config.yaml
n_layer: 10
head_dim: 32
activation: "swiglu"
positions: "rope"
parallel_block: false
init: "normal"
init_std_qkv: 0.0442
init_std_down: 0.0099
lr: 0.00236
lr_head: 0.00562
grad_clip: 0.5
decay_shape: "linear"
Each number is 128 + 24 x the weight over its row's rms, rounded and kept within 0 to 255. Layers, rows and columns count from 0. Numbers have three digits each. The size before them is the row's rms in percent of the matrix's.

# down: layer 7 MLP down (transposed), 320x128, rms 0.117, rows 280-314, columns 0-127
# gate: layer 7 MLP gate, 320x128, rms 0.122, rows 281-315, columns 0-127
# up: layer 7 MLP up, 320x128, rms 0.122, rows 281-315, columns 0-127
down280 103:113137093150161168112137096170101146136128137126095115106115123129115159119111070105108181132098105137123153104143103161100144157199133111116158148169120148094136155109109151124121117123119155128121135145155110147124091164147149132099101144157143175122135123139117137129154152163140139090102134151138120106093133113165108142185118125071123118104134138144159137166132089160118163140121
gate281 079:099094137133138119136115106126111118109130107091127132129123160122167116123121149120106100123129101125097119136140161131143142182136144157116129124112140182142108118106143068133132197157116134098185162107087146150145145075125119173101144169155121133160150115122110134071162075101138154133114112123087130137130170150140132130115126120107150102083135159151110125137098128117110107114093
up281 081:127145185085116123126139082117120088109127131154122104135124139095131080157155123116127112150100131121063095130106109118117137077115144113132154083107124179125121141076148158122104143140126145111182118126160101127118138128103160117097153135150152177108107143134149108126135135126134108120217111128173117100169119141102129118100106121146122124134109133122160134147122098140141096135144
down281 084:160148091125133154144137150112145115151110132104142152129148108147093150125142096158117158107156170159193141137145120147136133093123084096149110150103136084155142147144150158118181078089123140121095129131137147115125123082141108138133124093101107099110119143152124136117111164135097107078095133119100136109120093107136099135147163144162153125156115117154129119120180149121127191151112
gate282 098:129148145126154104095113125077103126141137107139127159107170126123136137107138091117080117167159098122091125129089133068155133129121133135160113134147118105118094126116130121106113095128125118113116121125133166097138186171069146119092107171136123139142124159115110130152099093115142120103125121092090132152184156129089179107089129106140128147110113193149115130103137137120132128135141
up282 098:125111108118128112164143121153132085145175108135121134106141138120109134104076096093156092156118091119131162158161154169111158083131146129148147116088173122104200144102143133120073134163079134123131109137117123112105095132174143130144117120128128107122103133095111140113136130129109152162120130114108137074118110160129124102160093132089125110142106169086128124138148126169126143138138
down282 100:136140123122112123090127133128167159106115132128123121127158135164157120118170149100116112069138144145129156125142122100092101120104171159148078132168122126124139135150161130192104185127173131140142096121132167123127147124114107131089114158119128133159145135131124141146094180123130118086142130114105136125161126146116170138157133114192145173118100109116148151089111160154097158122113
gate283 098:141146073128112119166134164162101176154098149137136125143118122101108161127146118094122132099145127105137157136161125098130178075150150169130162139124155125117122076143120095106128124097119118115119164170145109102117149136130119130151100126113128095121159095163109100146168165135107141103095100127110160121159146131146130103103150146098156120117174127147146145072102109110115100092137
up283 101:129080114116120101156132099131074122159146140124178116166151084136113150150135132128166111177096136096153158140156142134111154119116187154096139151135152109122121099149165130114131114183125089102100125150145124119141111130129089128138126166117105091130143104134115099096142131147076158137107054133139106144143121105097140121119149147100105087125155122131105155097117149106132135122117
down283 100:156131119119123109117113128111091103138152142140130147132133139135156069120105130143159123112167146128143112118160162122141133149098158146123103115084115112193143137108152123154153138148142143125193136122116108135134120050151112053154174142115112125114157174110105119131168100145136104130162133151127127101163139133106125135152090135108163113136145131159108116143096143104163155096133
gate284 103:132108141156143116106116132168139136135117136131151088196180107153122115144177149128154129112182111114161137113115120108101086146174078129182156130115131147104177139094113116119138128133126145109107079121141105112145158143156106124143130106116123114135157156076146104140133162098126087127115127091116126146134095168118110137095083137127102124148129129108129173143130118126145158090145
up284 103:116102153143138161126121124161134137152128130182141095162154133143100147113131136137143168140170129166165130102143133104088129121128129095125140136129161102112112110090115121110103132138134165137102129086129108141111141126168097100134131093152124111153116109074114136180143156156098126188185118132081186138103128161102120130125104168133130108138095094091127133130154132120144144097159
down284 098:147124150122113121102124176116105108094093127116066163097144154154133121138152151101096120154123111160078146133174170126106132099131109138128115132130129160140119136122132117145120118092116116185180148104117133090133102074120147110098132145141131098125112088115122167090151117144135108117123180120166156128141100150127103144151170142126095126124074091126144099150106091141134119110121
gate285 107:086138129137119100125134117125143109129067135120171125126139148078116154116110116124095099114166147129124086181132111176160106102131093127129114121156114106115118114109172127102152094122130107087128109110178133135104129140155112127199091129132145182145141137104069126108131143128157099150097101097168148151175125165107116157127133110113133154136135121113129116097144131152137104122140
up285 104:096166146142132119128134112165139121122126179146126192133108111137128122135151160118119118116098095150131143160139134128155146130138095128127098133110120141141114131150159092061108131091073146138157112081143108168159102106195110136080132178121074151098143157119129113132143128143099133139130095144134174120110132106105126131180129135115111121133108139128106121129107177092136113125132
down285 106:102125145140109097144122124143153120123146154146097137140090160137119104096120161132139132075163148102078099139140190102137126187156119126127132154077116153104119114122146139094136161128141128073108162139135174146092139141105155136124117117140114116177136120182138144148119135116157107153142121147117130117102118086096142133106159157137125135161116147125168145106090119174137166104108
gate286 102:107148129123127110095162140142146173124141138150127159134165142121181112078120083125148136154103153130146186115153123130127123102135133132120105102099109100126128089113115132139127153156144098146085125128149136105141142129141106120135169116127148174159111153133094118109133105147166116152099121069172157061176123106129123109086118107134129096167133140117134113132175102118119133085146
up286 104:117126124133143151101163179128155148129112120125138084111150122186128153146121159095106144145126150063157143119134116123097134096148102099151107140197138108145157070076129148139145160138141157073107134111092137117161186099135121107137128126114155086125132112127136109120172113130123124115138096133125124097098144121150126165133126137110100112163136168130099127113115110132130093143140
down286 103:121152114091129114098118081122144130164126155132107145167145110122123143142105119121112158133113078143125124145091120087106127138129105103144143109130120138076089189115136135139085163104137133180194128174142108097162100116086122098100130124091133102104133109155113141158098167127117152104118179110149138151141092148125133100084104146148155134120121146152126140120128142138149121125092
gate287 114:109123163137095153110119181163129112137147078149113122129108136126156120096157151162127158159132133072173128128073135141168093128143067152131140122110110101083120128107103091098151140129115129118141068094122093134125120126138126127143080105159118146110162139123114131156164146071150112134129173126119132128148077122154125146113131116136123127092120120120163130128167155135142122127147
up287 104:118115114107129127118116158150100114155126109121118123074134137126117104106171133144124098092137138132117133137128093083110143132125155126101138135119090143106135121138119108151084150082105136085113126138147114092154118155127107123111114131094167150119144160136154169108122149146126118151188140131134173167127182154085171125112154125165136132113081101103056112175128109110149150134156
down287 104:079168117090087125104124137101148115157124134112154110124124096142101128140129150137098137166134124163163086131097125116179149124134123110098157119127127145126103136117141145139137072184118143159149117122091103123148120124153096139127109057131132130059115127118137141119116147069143104103082108142143141153131090123125108135086115127120130102137168156137180118119109126158134141158129
gate288 097:109145109137140130123082148147110083120124093176127077156130151130151138145106118141087107091112157149085090144120152127074162120132151155092084120126127137109120107111125129164127149105114123128116121122090113137150108121106075095142125150107111088112134140115125111104141117124121160088132143119101125105123122102148165201149119120093132130160175168126119118155131154107133107141073
up288 096:124143163122158128143127119146101136129070153151157144140129110114144087124136096157083095126131139127144134116129076152124110078118127145117138129164100124089112104112110141119161080135158152133144152137121124123147151137160117146116168150131111141142110082109129116075144096141145152105130108144142101101132134108178145116149097077083122094114110138076127114120199148119136086134119
down288 096:144095119146125153157104121104109125110159123158135128134157119120139122099114121163094101120129143174096115096093091099145128116133121119112103084109147098135124100112112135177090131124156166126097147121114092132125117171168098136172134136118135094081138131146145188132121107112130115133083121171111134120117092171140146153113137162140093140105145154159110079131154136090159100100152
gate289 108:144120103155115129123151100166086148137132159138156122113084096099088127126135096149088132179138107120113117126115111134088101110110128154118156126124174137147122117111166184150197097197121116105102121159152108109131136153130148112131119108106141124152130104145121071124147151150131111165100124127130117171159112094093148136102090102164140133153127095113120123110137133108144151141122
up289 107:127131144140079130156146116149110122113144114156108129179099148125132109101110148129091115130145166125112125159160127159132122189115174162150152132171145154139148111144134131101134151196121140135132154155146085128151125139173174148136139117105102125168116141161097091116114131116128122116129145154091124129135109115098109164120119139130135149124128055154110140113117105165184163104119
down289 106:178134112099139143150095100125117108162130126108119120146088116132106142112126103099148116142122152142144159119137100094167130125129129140152139162131082142134136171132124177122109150074115128125121159068120146126125116142138151118067088135115107178082136102124093106123156118078153109101176106144145150125103141131115172164107137139094119115109161122157155147134081118101147120107122
gate290 108:184140108122136119130129166145098132099090096173107111139146110145122118110139158137133125114132088160110109098114157092146135093099129116143108148151100105099135114119127130110174134097106186081127128140138147136142066101124121101155089149119121101139132177122111148128167131118150112133139171138133148154121119112135142142170069127079120119121107160095130103109127185111152119119143
up290 105:101067117145107136147125174107137160120115128123138086137093106131135127154134131128084079100128139130158122119122096105132088126118129098111129141129146125143147128159116114155109136123169142078119159135149156097137144146123144166127127153133127114110134108135121142121154121131111069140140128128195133164154107130103173145160155124147153180162133157117092129132144160154116202160160
down290 104:114126107146123126126137127146101098105148191159159133101113095108153136103089081151128103150135159143131104160146117162109190131107158134143167142074113110117120127126126125186109125132151088174155093124111113131184126126105148080130098150154112120135123115097115133100146092145145108151115136113114078144114104121139119130161154106139122109160131144111141146167143094103113163125103
gate291 097:121101126178080135141096137153117119131111137092107101128164096097113120133138164114107079145158114154082140136102109134162138142097163117112134136132138107108097135130162095110123159154101125104146140132128128131182114171152119087147114139120179172100165122135102114096153119155138156163144125162125129129170145133139126151139124108112143125170184097118108099169158109109117104138098
up291 095:135120119120122144137097119176109132113100131092113118118115157094097135135120154098108129130147153131149105135131124130098104167134158141160102142117153133112147118184126113164142110111153126171158081154133160122087092117092086125108114138113114106138112098101124142071095161143130095178154146149097122164144156190135145145127111146111165164148100133141095125139083160107101138132117
down291 096:137088099150136137135121139129111136138146139127132119142066150154159099160151068142148138120087156113143141128105143098127131105093105156096156122098113134141133143136106164171114121148134169166192147116114165140113150098129156148138142143127127116152129122177102140187110119091129145098157094117118131141120066161096116123105124080158158120116127145130151102156129157129155132133118
gate292 115:119116124166132176141137129118149164146112154157159132127098137094116131107136118180148157139109139123101156153081133114139118076162131119134139146095151137114131071093107165126142093114106154092107084127136149111126113129148132084171128080081169168130147160132128099162124130131121125158077155145125122149112107129140149149096106126138103107116141133086103104143165122139161126094131
up292 107:102127136118154111106143103162106153103144106084133159112146116136147153116134167180163121171080103099144142093119162103127134130086104110140106142127098136100152144171132153161165125110117112135133105122159106088110128139113156133107162143183150144149169109134094127128129121103117119155151179130116108112177094121153148137136158121138131131138145152112135139074151143100128130166176
down292 108:133140119149086110146103144143145154124133145117131155119144120095139130131159079174126137109121144160095088129160116146116120105112142148128122107125160120097135139125094117130130150144109106110117131155137161131110155080116103138135145210129161167138179093122125136112131118144083131165132168095122094089155143124162122125128200085127149099105155119142142116161153132092128162099130
gate293 106:136154174152111116100101144113139176141142165146122137130140092137130113155121098145163151076133112102154139135126120113143116078108130103109158131148103088126108090119136159134115122134084110197114102117119086086158152127138130111110116105112108139151115166133118157130128161094157134180163153143116133098115116104122168131122111139103120126129150146108119107118104151145183153183158
up293 103:102126159119112130100117110111118162141157120113108137127114102105112095141126079111122119126110108111157143114174141124133157138125138093079121134105150171128117109110073162165126096149120151141105119088138113068101169133102065124123103100130104119133080118127144134138133129121139169168122150127118059133133111142119135149125120156131170106107159082134135082108096139149157131097141
down293 105:128131108121111077161139132133158133092115108167086132127123086152150147133098138111107115155131097115073139149119156133116085140158134129144128073152104127151108126108180141147137132157117073134213121107134132145124141108144114130135145096120131089099113117136142143083147115135122118126135118143089146136113140106103098150118119134179134174145100128135138159135102114079120092083130
gate294 104:132137082169139144132151145105131152143154142140169090123083117085093113156135148124097108086152181080125159106103118170116138102126110147094116149115123116129102111121118153116124145136144151062138127174075114098139113143152132131108135133147124076115186149153121130113141144142112100120096107131154141121131134107146142153089098148108116106118112134095162131145136124153129161089161
up294 101:122093105124093139110099134154129099117097132125068130176157136132145074103138131118103079154106130137122124141167113085126121164152139110167126092127119103124160159122117135114161131138120102155162111093152092118184103114099083120156124118109090146158152120123152083142130129127145176132131150089125140128134127106126104124123112124104132129135152130115120116073124161093079158148095
down294 098:111151124156103165071125198121125102111136132168161127151134118087095089146107124108120165126140143093119137165139109112156155132154134121099123124101126143141135110122087124137127148150090151142100149148096138116141121113178111114136127075083105168129115144169161156083103141122112121125134151152122106112127097132153095148108091125138148157163175127081125112134113161110116116153136
gate295 105:150128156121130164143162135156146113165085147143163153122111130101121138131116112094114114122107145116148105129108130073121107097146081113105146134164094083107130049097093144140124130133134121132117091133132118099101178124112118117128110126093126141146153145145126122105175118151126117139099154136170134083156117152157129109117089118101092125120156115119119116110137170097068157094146
up295 109:107123139098119139106122177150113134095159168123146133141101126111154104130134157089155121133102166125170143159100144111133170150164136074106180170150111132133101106110094087113114126086112125094126130137122139111123151129133131111099108143144125143129134122126125188088155091158127118175133122152165127106148109116158135112093135157174123127161121086111145091166119141106097164127138
down295 103:126135093103120128153112106122184157090127082124118123114146113136137097154151106178100108124144095081095110130169103102121115119078097138144103104117135122099145106129120123107131142067132129149141184089126121120113115126118144124096141124099096174112111126116154094133103113145134134148111122146110144140161106172106113125153130177097129147142107080147127089104140156130140141179163
gate296 101:134129163144126122128102129142107164143107141132119114111128158152157111150183133099144191132157132134143134147132133098116112169144109166140167125145109151156147146119107122079127149165150134135096089084142147099157131185142125100138133155059111134159111112146101108136131125097166123139128121128110170110127107186124162147121121108119083170133129165101146158151119145130138161110109
up296 097:129110096124120137132102109105182117145109143128152125144090128137163123127101137139106109139095158148154153074104121113117103117075102111126061122151152072129127119157122148152076121148133165113135137121142163187118114072134099137115113093123137113139150138098151134049158144167113173132103108135121110136115158131119139131122120124156117125141141106133138104118145132131133145180113
down296 098:125138158134112134153134109154102174114094120114147124125150132120099139122120089136119147148147180166138163141131121201144123118122154163095208143141142141143133159122121121121137114158130116139110113162138116078153101123107156110152138145116094083127122162123104140135141124094100102102137170099130133099164147141135169121125146126154110109150143183127095114113136129067148148166135
gate297 102:124157088152157116117147113113127139114134116127156097111130130116100102164173103104106154151114112128128075108146110152137124106100100108105136156123133130095141122138120168153139116120138094113069109118118129123163144125110107123170116136141136148139162116129124142161157118121072157085117143183085087110144126118173112129101116107134115154145109107132147131130178192156078111088132
up297 102:130121126149121123130186139142125168114146164137175109124141154115150147147120143140091108143145151118104106117169142147103140108151112077140181146110141098159164132107159095131137112177105128132152144107116093145150117116142153097184153098152102108132141153131077153119122081113103134142161135109153113098131114121095167119127156138112088158107140102137113116096143151110160145094168
down297 104:105080072127135124122149092116125124110127140132133148110123139094138110090181140097114120141108135164155107143117086121168150136121133115151090114168082123137106147164198127108090104134156100115119132095114142146123089072088120139142096131110125114102096158105127143147100186101092122114124126147146120130122104103097138131116097114130135137109112131101130137090164110140153111136172
gate298 102:132139102137135132123115142145095139126143141047112123103103086111137145127125107169138128170143113131143153141107123118180130143116108121143108154106144124107113144168105137109160126138128142132161088096105174112137117129121124138149143132140151106137071137107124143092062127152154115122111136139176118120137186154127118116150123150123106091099115095071167143089158156128100172129147
up298 091:103109066106151075139150073135111114119065135119101148124124127096110153112130153147173118104154143120094147106126112102160172108090113107151087114165143124126106136144066121106124134100132140107145125113118127105124112144119091104168081143138159116145104129109122125115122157132133119131123095132128154112118152146092132126147096060100147097125140146096131130127162122087130136094114
down298 091:159129126136108154109209128116138142117134132158116132125128172125124102138100165140146135120131136092133151143160121112126089131141118097090179131106113149090129128099122153110108088125132118136160114127137156137107118055098106121048117154146091114082167123115147127127150084107150125126145141155146124159122116093149123142110113175158132154122118109140105168129086128136114132151137
gate299 108:143125105152114149084124157138156155153142090141151093121117127157093130117188170124148130121140108164136121178176140121131146122138126109088137162126122115136129110151120103118118093144128146111091123154116122097169149172159132137152114111072109068138143156139149126111106119127143156099090105160101123155092137070137128133141141103121154110161119123133097123146130130165123139065131
up299 102:165116145126154124099081136152146145108132112091058122150114148133142105189091117089126127152165100137098130117133153144113198120135125157106099112126118114120103148128125139127106138120111130128110122096095135129157120149117149125061064143127126153159129142107130149144106143103132128146131157075132142117136136145121155143171095189113146146116085134155150123095146142139135102133134
down299 103:092143088119156143131118102113139107090146140128130108112122117097118148129106095136135147107107157098139088144178133104136126162126096145110159144086206121117126101157134121101125113123121102136072129144145141089116106127126115159136167150076129152112118121184104101087136095146135158109152155126140108097127159121157175115155153129108125158160132141153137133105130154141097180129131
gate300 095:141141090110120155084115145153161142136122147136105145130096126106120141160176100132087140088125128115107188113086122151097137124113069146143106140145105102099128132144050130094104082138127157110087071110124091110116165146143114132131098099111110120156138120122114170123092142134123136151141146134113139148135120143126133158141092161154120126127131101141132169117146121130093163144159
up300 107:146131135128089142122114140134125127125156113120101112132147107148147122152128116109129102099101109164116193134096105172120154141130119153113105185110108091086078116126111159090091123113134125125152117121122116118112148153160152099129077107115117120105102180137133172139062125104092149137154157150138166127112106162126125159134127129104161130103086086120136143124123144188109137119133
down300 105:136133123131117155136185119087114146160155109105117123125148097123121137122133097143089094135097089114096138103153127115116150108131111132145108084089158130095125068099152148111128100118152136092119113088135155116133086088111133066131139128156098146095135134142153143144155072119110103132191116131120136103118142144112147111140130146128161124142117138133115103161112122159077068125146
gate301 100:122104110161132119113132160165144130154158163146145086135145090106134112108145120112130143090130091147109165106083135146092098126143105112084137123137146103141114141130151158087090148120128146142121089131118098123129129151121142074102110137157076150098124183120188130113163159072160132159133134151160154163118114132121136108168136165125109153116139107120080124134127135147143126095134
up301 098:165139094094136149159118090148126115082119086139095158123128148134164141128167101149117098184109132075115126142128120155105108102134122137147151167096116136172132129135122120108116124091093101153151130106124151156135194150098111122117139118142144117138148113092120151113143115111130172120124117101143128098107131133120107127110119152123132204098071092138109160104142094123113098146114
down301 098:115140131122198114106141109115107128172094173136169141133110115117121086154121111123106127130121114113179116094116142102112140109137100110164117144124150106081152119099114133141148116094123109156162111101112123121142129180083115117148159127127111128151150152120148121154096118107143126144120137129111105180150151158173088121130091150139111059160103136119151147157152144103148093092132
gate302 101:126130142149117137128111162152110098102113118152138114143141142103152118120127128154127125161165136112105142146100103175146122132135123106129131172158136118134168149120140128123140111133108120099124112115140140132181129183181124120169077115086097137122172158091126098114145168091150184094095101119148160159112081127162193162100123119124151103109129110119123143120141135144101106163145
up302 109:090138103152134116169142140136126104146151124128096156090117111126147095151124116089143105093136126125188123104142167092118135137122111114134161097100103148100145137132096149169110167179089125150120115109145121150143140112127165109106162189134100124136122114182127138165093090108145095122164133149126122084140173128109097135125126147140089146162085122136154137122120103157163133140134
down302 107:131170130147147124127145163110048148119116100171161132104113096112110092166117145141121169080130133095151111155124090168130116110118132119122144136115112139127134113157131119122089137131070158107071142119139138117157076169148155138115106143105113145120183107152153122168138109127101103126082082130136118139143125109137106097106106117120089155115122120128132162123106149141138129147149
gate303 105:132168109134107116166076167119126153112105129132124123105150140110112132098116126102122148136162136101101156102127178096145140099155083115133147145127138074130124089119139183137125126151140161122108143100111104122186085174161142124167103157086101142117139140103108095158178109091133103116090143150131104141165145133130139131143078107122116144145118144150153123114159128131143114148108
up303 107:142125173075149183119162136104107093146121125122116161132107146129152129128135095167161151121115174123105121103157107178118118155147139132104101108122134177114106122119147153140139136090103116074113128140114186085135113113142091131117137096186177136175156113127095114119147125130124103149115121102120136102157134112155105133156112140106101118143150109128136132099121181101109152113122
down303 107:134147137125146160068134175085104113173108099136124107085142152116135087179146167104125161141103124125161121165130161132128162087160116171141135092083133132108102168129129112102155113128115139149094096127147147124115101132112152141122130098146172084132135164107101107089135093102103173131133163137104105099115157159105143110145117134130124124123135142142123134107117172114120117125147
gate304 091:131107170103111127117152127107128148171115113136118087104143063120133100136123175126134098104138142093110153148136152132133159157098156097104132128131160087122162143137133149169138117129130132126129133103143134151116147159123100163108148113147112144188114142139131142166148092132151110131106184151134161109120173142190106126126109117149095116118139142109122165140120214141115128150137
up304 092:178156109118125140116142164117109117112100140099150167149152105097155132135099125106108103085134140111137138135122114120144099143135110117139155127120086150153153077158150169117099160173095124136126111113093146146127126112127102160146130147121127131151120083135112072081173079089139139123070095145099092135132089099119123116089139131163132128151146165117110098129098115122138121129096
down304 092:111166114114116139110125183133110104144089103109083133113162138124124138116172146126122098115150096132105149102172119105142135100173103119120098093078068142157119105112110106128089138111106133148130120075166140129152109132164157122111157114135083138126136112133173137114128154150114113110121148121067165145114151152130099135135103150099149127105141131140105088111142099116146110172154
gate305 104:137156192139114095138131165129146179171077100126101152139142085139125128077171118131105185145141129136163161132142130107106122158142096120079155126159105123132097128140093112103139145154110123142113128107125141059135156138162144129167121099128107114130095123103115154138155107102148112120124132162168135112074142114139148126153137147133139154119144131104109137142152125109118129084104
up305 103:151152130134096125099138155119148095118152158106145073152177130137103130133170129085123093096133116139100138158175132128128141116146155110118137167124106151148088137149162131128150136142165130129100111122140112096145132120111116150107186122125119123123157094136086143110140138220149138131140113111139152121153150096095167164109154125111128126130135160123164158146159131117147178114100
down305 104:183116133152147158163212132132130127136135158178151129103085152160104158095128127149173152147155146129106164134106121114138118087134117109142153142102147145140159145121159114091145137141128126134169110096151155142127116084144126103112117137148182138120124142096141104179150110095128144151126150140141157158137140124129124119107120129143109135098129161159127163134137065123122117157166
gate306 093:167109103126133108110113148151138080107094144108136121163112089109096103104109143090140129119152138108105103121079146120117097108133149111119083112142119122103131114084150134111137114124130132118123108159110103129095100190110127189110143124122128117120144156114106161125118119077115103131142160159149182162153151098157085121160145134061137125116130128119090144091120142160131144111095
up306 092:126157128134115080160123152124186120119168099134114163146126117162138124147084132090113100147140066124158119101096132081169088132098164112153119135086130145148130142170085144122137106101087169159145099149112165132094127143102134132107134087139084113132161145103113099123148116125133148122117126155127112136112152123170138128146130152157158126138117085142153107143120096145152134157129
down306 096:147072142125135162103123104131060133171128095123116113122159141119125115116109106115105100149143115116129150125107096136108134171156104165134133118115119163098109174114150157106129124084122092096167127153108110132105118064133123112134122089121094133131125122152159112130128153119115138152134140114096152162139105113085186165091098131137104158160166116132108160134081158131116115114116
gate307 085:133150111129151118108137093103117175135123146134103134142159127129137089179137152144139193149137116158127127077141095134093142103151082104139087134173105110073130141128115142148135148132110093135128127137159153109085111138139115126137108095106112150130102140137187158145116124135105167154140149123099145140136109152134142165165159116118141107146143098075111137135110139093139090075145
up307 087:112131099111090127132091115170116160099101177120123134108161100147131099141122122096106085126120096090155128102180126104107131126091137114142110109133126148136117131118146128141121116143092125135170081131150177113150123130126124126130144136117129113136108147140102157125147144132169106152139107149212139106153136111139118120113164088121177136124119134050164129110127104162107145123083
down307 084:106133149128175116118128093145141199123145118101146113134129161147124136129143107162111115149140103172114128127069101126141107130090135129115117124146124130101143164125157148105116138160147172138106139157130138112100143180175157103128138179153098146151127089126121134099116124139065113144169132169090122153166103110104118126158114131085119122098128114105112089133143177112132117148120
gate308 106:151149117133154143128169129151142163171131138147124123157123108154132146145120153136111128136123095090131159161138082163127148127219109152112129151140125126146166137084137136112144128167070116138109115161130097137161117166153116105128133114094142146150137161140119094165129130135151158122105107102136133133088088098155138154110125096096124096134164114129169168142124100092139105102118
up308 102:136142124177118159135092116157121144133130144121090117127121138116139128153176096130146135095106110171100155072150103137101127138154088154116109138105155137149134123134075120078121149130111113138118070107136112151113094143133166130130086104105113075128077161099126162132134135160141163122126130094087140137084127123139107120136153128124117088158153121113126100154119133153132135062120
down308 104:111125093126072121111092125142194144133138104166114134125120144126144168073139106113123106143137125133082115139120122102088134123088096126117097128097138135114120138146137139179138171137080133136185145076125134154093094123148139136114107140118130170121142121124106161095152118122161153123100102145145126119120115100109125141144146090167173124127136144133124096115152082130178139107095
gate309 105:137122130150093073147145152149107121149155156150121081118100082155119119150138141151137151133165086109173111149070126135119107102155109094143176124110146116144171131105134098096130110119092143128111124124108167155119148113157106118128075143139126164115118160128116128139158134120112103115130146114087168123095116112119199153136113114124073151134103110154118150142163113112136148114139
up309 098:133145064165124112118115178135124098136131143152097102120140161124112136106165140132110140152117112150137134166119118091094092161137140143163128146126161113126149100134158110118145133101084170140120106109142148102114098131137134145156093151052079106104148089123116147134075158144168144136151146131126109146121101128132131138147129149102096118138129109095149133153129114088098192143139
down309 096:154104122119122100111121124167116149138104157125157097129106119087148136119116172143151116120098158145175138160154151132139173154119148144098145135147156131133103116113175117119121110181145139119149136154096147101166135153132138129104126107071099133137189126095132120125082116161173135092110121113136098111131096095096156112116125162122132109136141139151126183129107075164128092138131
gate310 096:133148148140145121109127118150099171119102119143126103150119090160136167097172129153145164154140110118150181101121106123177125163138132133130098167192130084104130093155138110150172139115164159130108074136127134133124106177126129112123186085132113139174122139139159138150105167122142121111133127149176149136148131125119121099142172138160135131106139105090137099111123132148117141117116
up310 094:141152109115118150182120117111122135164077150138112106116112127159125143132130109134135115095106111164146073174138109147108105090075137146100130174106140135151086124123133085107091081133150127122124172182152085101100157151093136144165126118147176134125099096117117123101124114118137135091145161150164117095111103134127117136159142134108132095108140143136114124138164141096130098120117
down310 096:157150160135139130081138132094146124108135097165095138089148089099178144106090101150117139163118122137098135130151122146085141140088110129128133136147151141135115079115125127107120104138117100107121048101136112152125135116121147129174121149143167152123151161097106135137137106132137142123124126115119155153131142169170160130136154139131116103129087070116106144068119139155146138108176
gate311 100:127111129133125106122135099125155133114101165095154160120132165140109153117140115093151154106138101112079138131150134114161126166148123144140125098146171129108138098085096126109112096136125130123141099185128155128170134136147094100149123138102150154166122139145114134120134143125091134160093159115140123139118092125139113159109134156148091112152092095129151065131211137131082118166145
up311 100:136139120156113157173136132147094096095100151092136133142130088121103127099183059119130130098115072139130116181140087106148099118139176134113116145155151136134115117117115083165148137127133144156155116150135118138131139144100116109124155158119140164099086142110128117087129147163151159156125161109155160102125151161122138157158181152136150100160130112097130128146141145122146110130122
down311 100:127125153131150135109138139131077145122137136123124095101127160137114118162139180133106109148149114120099156142158154121093116137095100184116098150119121114151186125076151118117125147184115116145129131104126138112122145116135136162103084117105113138107135129125155169152168149140053169156114077133144140143159161108109082082117123143111148146101105129130108151157111130128097144121120
gate312 098:170155154136119148175125149142112165161121129139103102128086150111096112120095148113102161154145127104100151120115163138120122098131153141136121131158114108111181114105122148118142139126078123130091082165122152133131091142183173069121168083084127104121139126137114104150122123113140165086122113108144115135110133109143125111109089154154077092142114113125125103115122128138129146083140
up312 102:140106092116123095115109121157135080151180071096085118149143145113178136126115099103129107095165132170185146145122128105136116123081077110143116134088124115172127106170048108144086121075134109146142142141136164126107161136112103114122105127137135122143134146133126128127129157157127128116128129094103158123116126129106134122127137093121151162116140152136146133132128108118157102130165
down312 104:114125142114127105114123099117139146100112149136126142123132155101105168125126132155094149152108122107144144148100145131144111146101167145105119133151111103076139115135142127122147109162116156111022119101124154118130140222149117128134113166145139202168136099118139168134147114089118114117125133128098116111136153101156099115119124120137106127147102141137139152156174114123123139135131
gate313 090:132177144148137114148113094130121112106088149089138121119190115123115111104139157073134111166131111130144156128119150118122130109171114124132161124125135144137109116093144105139120106175104155149130092119111127087106180132153176127123133131116148118132159105112099122089120101163150139157104152142126127129177144128092122115072117083121112080176154128116133147117107128168160086111135
up313 091:145129121103136123128128133175128103118109125147128142124133121174112090096123160117115154168109129102151147141165175105086140172083143147134122160121156154139154157157106144090110114175135139137142122144105129140086123133162106097115151124142158140154123107143135152083105133122116126141143158126129161130117176166081125106185092127129141083093095097102118127159107111127148094143084
down313 093:108132106158071139116152152159145131117116099126109110107096111155135132121153103143152139131124138162128120126148146110139125108134075126111143142149089112153105165109097132118167098136130126196210117090126169116129085075158152148127122119100139123135135111126106134189175101111128128131132105104134107170122136092143134106128103152110115156113118142180142149118114117112147156125149
gate314 094:143198128112126133131149141155135136083087132163136126123116132099091115091109142138082157105140156112087136132108101136121116135104122137131137120138135057140123098184139094171133181120067151133114121121136121135147143120142147082130133127126105149121136160123073129169127134129133147134113134092085129091130096154139126167136122121126134136135097158162110103179091115117155146137120
up314 098:112191137175102100111147126100158129121132133093161122090126135089110109120124092147082152127121125120079128112119095165145158166126098109106119103128139111128178103123193130164138117162108128126125116128108108088144108135136128122143150145127088167123158121073111102098130155124138131090144139156126122097144085147167140152136116110111135155135095171157145126172135112102118122130135
down314 095:141106105104106131160119103185110171128113108098111176106093183106177137102140164134171078123167128091111117120109145121151140122095104140117171145115108096161135165134106150146151129188121137171182156116141130123140123098113123134123152151127109164091153107116099164123160103106121146151129130127120104111140149135127134124144159102121162123160129133125107111156097116101132141126144
gate315 102:121116142161119101168125134136102133164087136132135063129073082123158116097120110112113160122124182124130165120122155111141122100115111108125158124162107107142199147182137142155146145152157157128105131162113095100132138139163124123153102136114117130085137155122163146113097151155087113143117151133162147131132102132136144121139148120083143135110132147081116115151159156100096127155119
up315 100:142095130143112107155103092110059095147103110132128087150174088132145132131120147134086120132169152129102079132171157088100144124081157149135113104131111156138107118151132131120175114113121076120102120101136121146092107115132161151143116112094121147134160096161133163088134127135136128089143124117127140144116114138084146119126124166088115102091103103116140114153116178144136116151116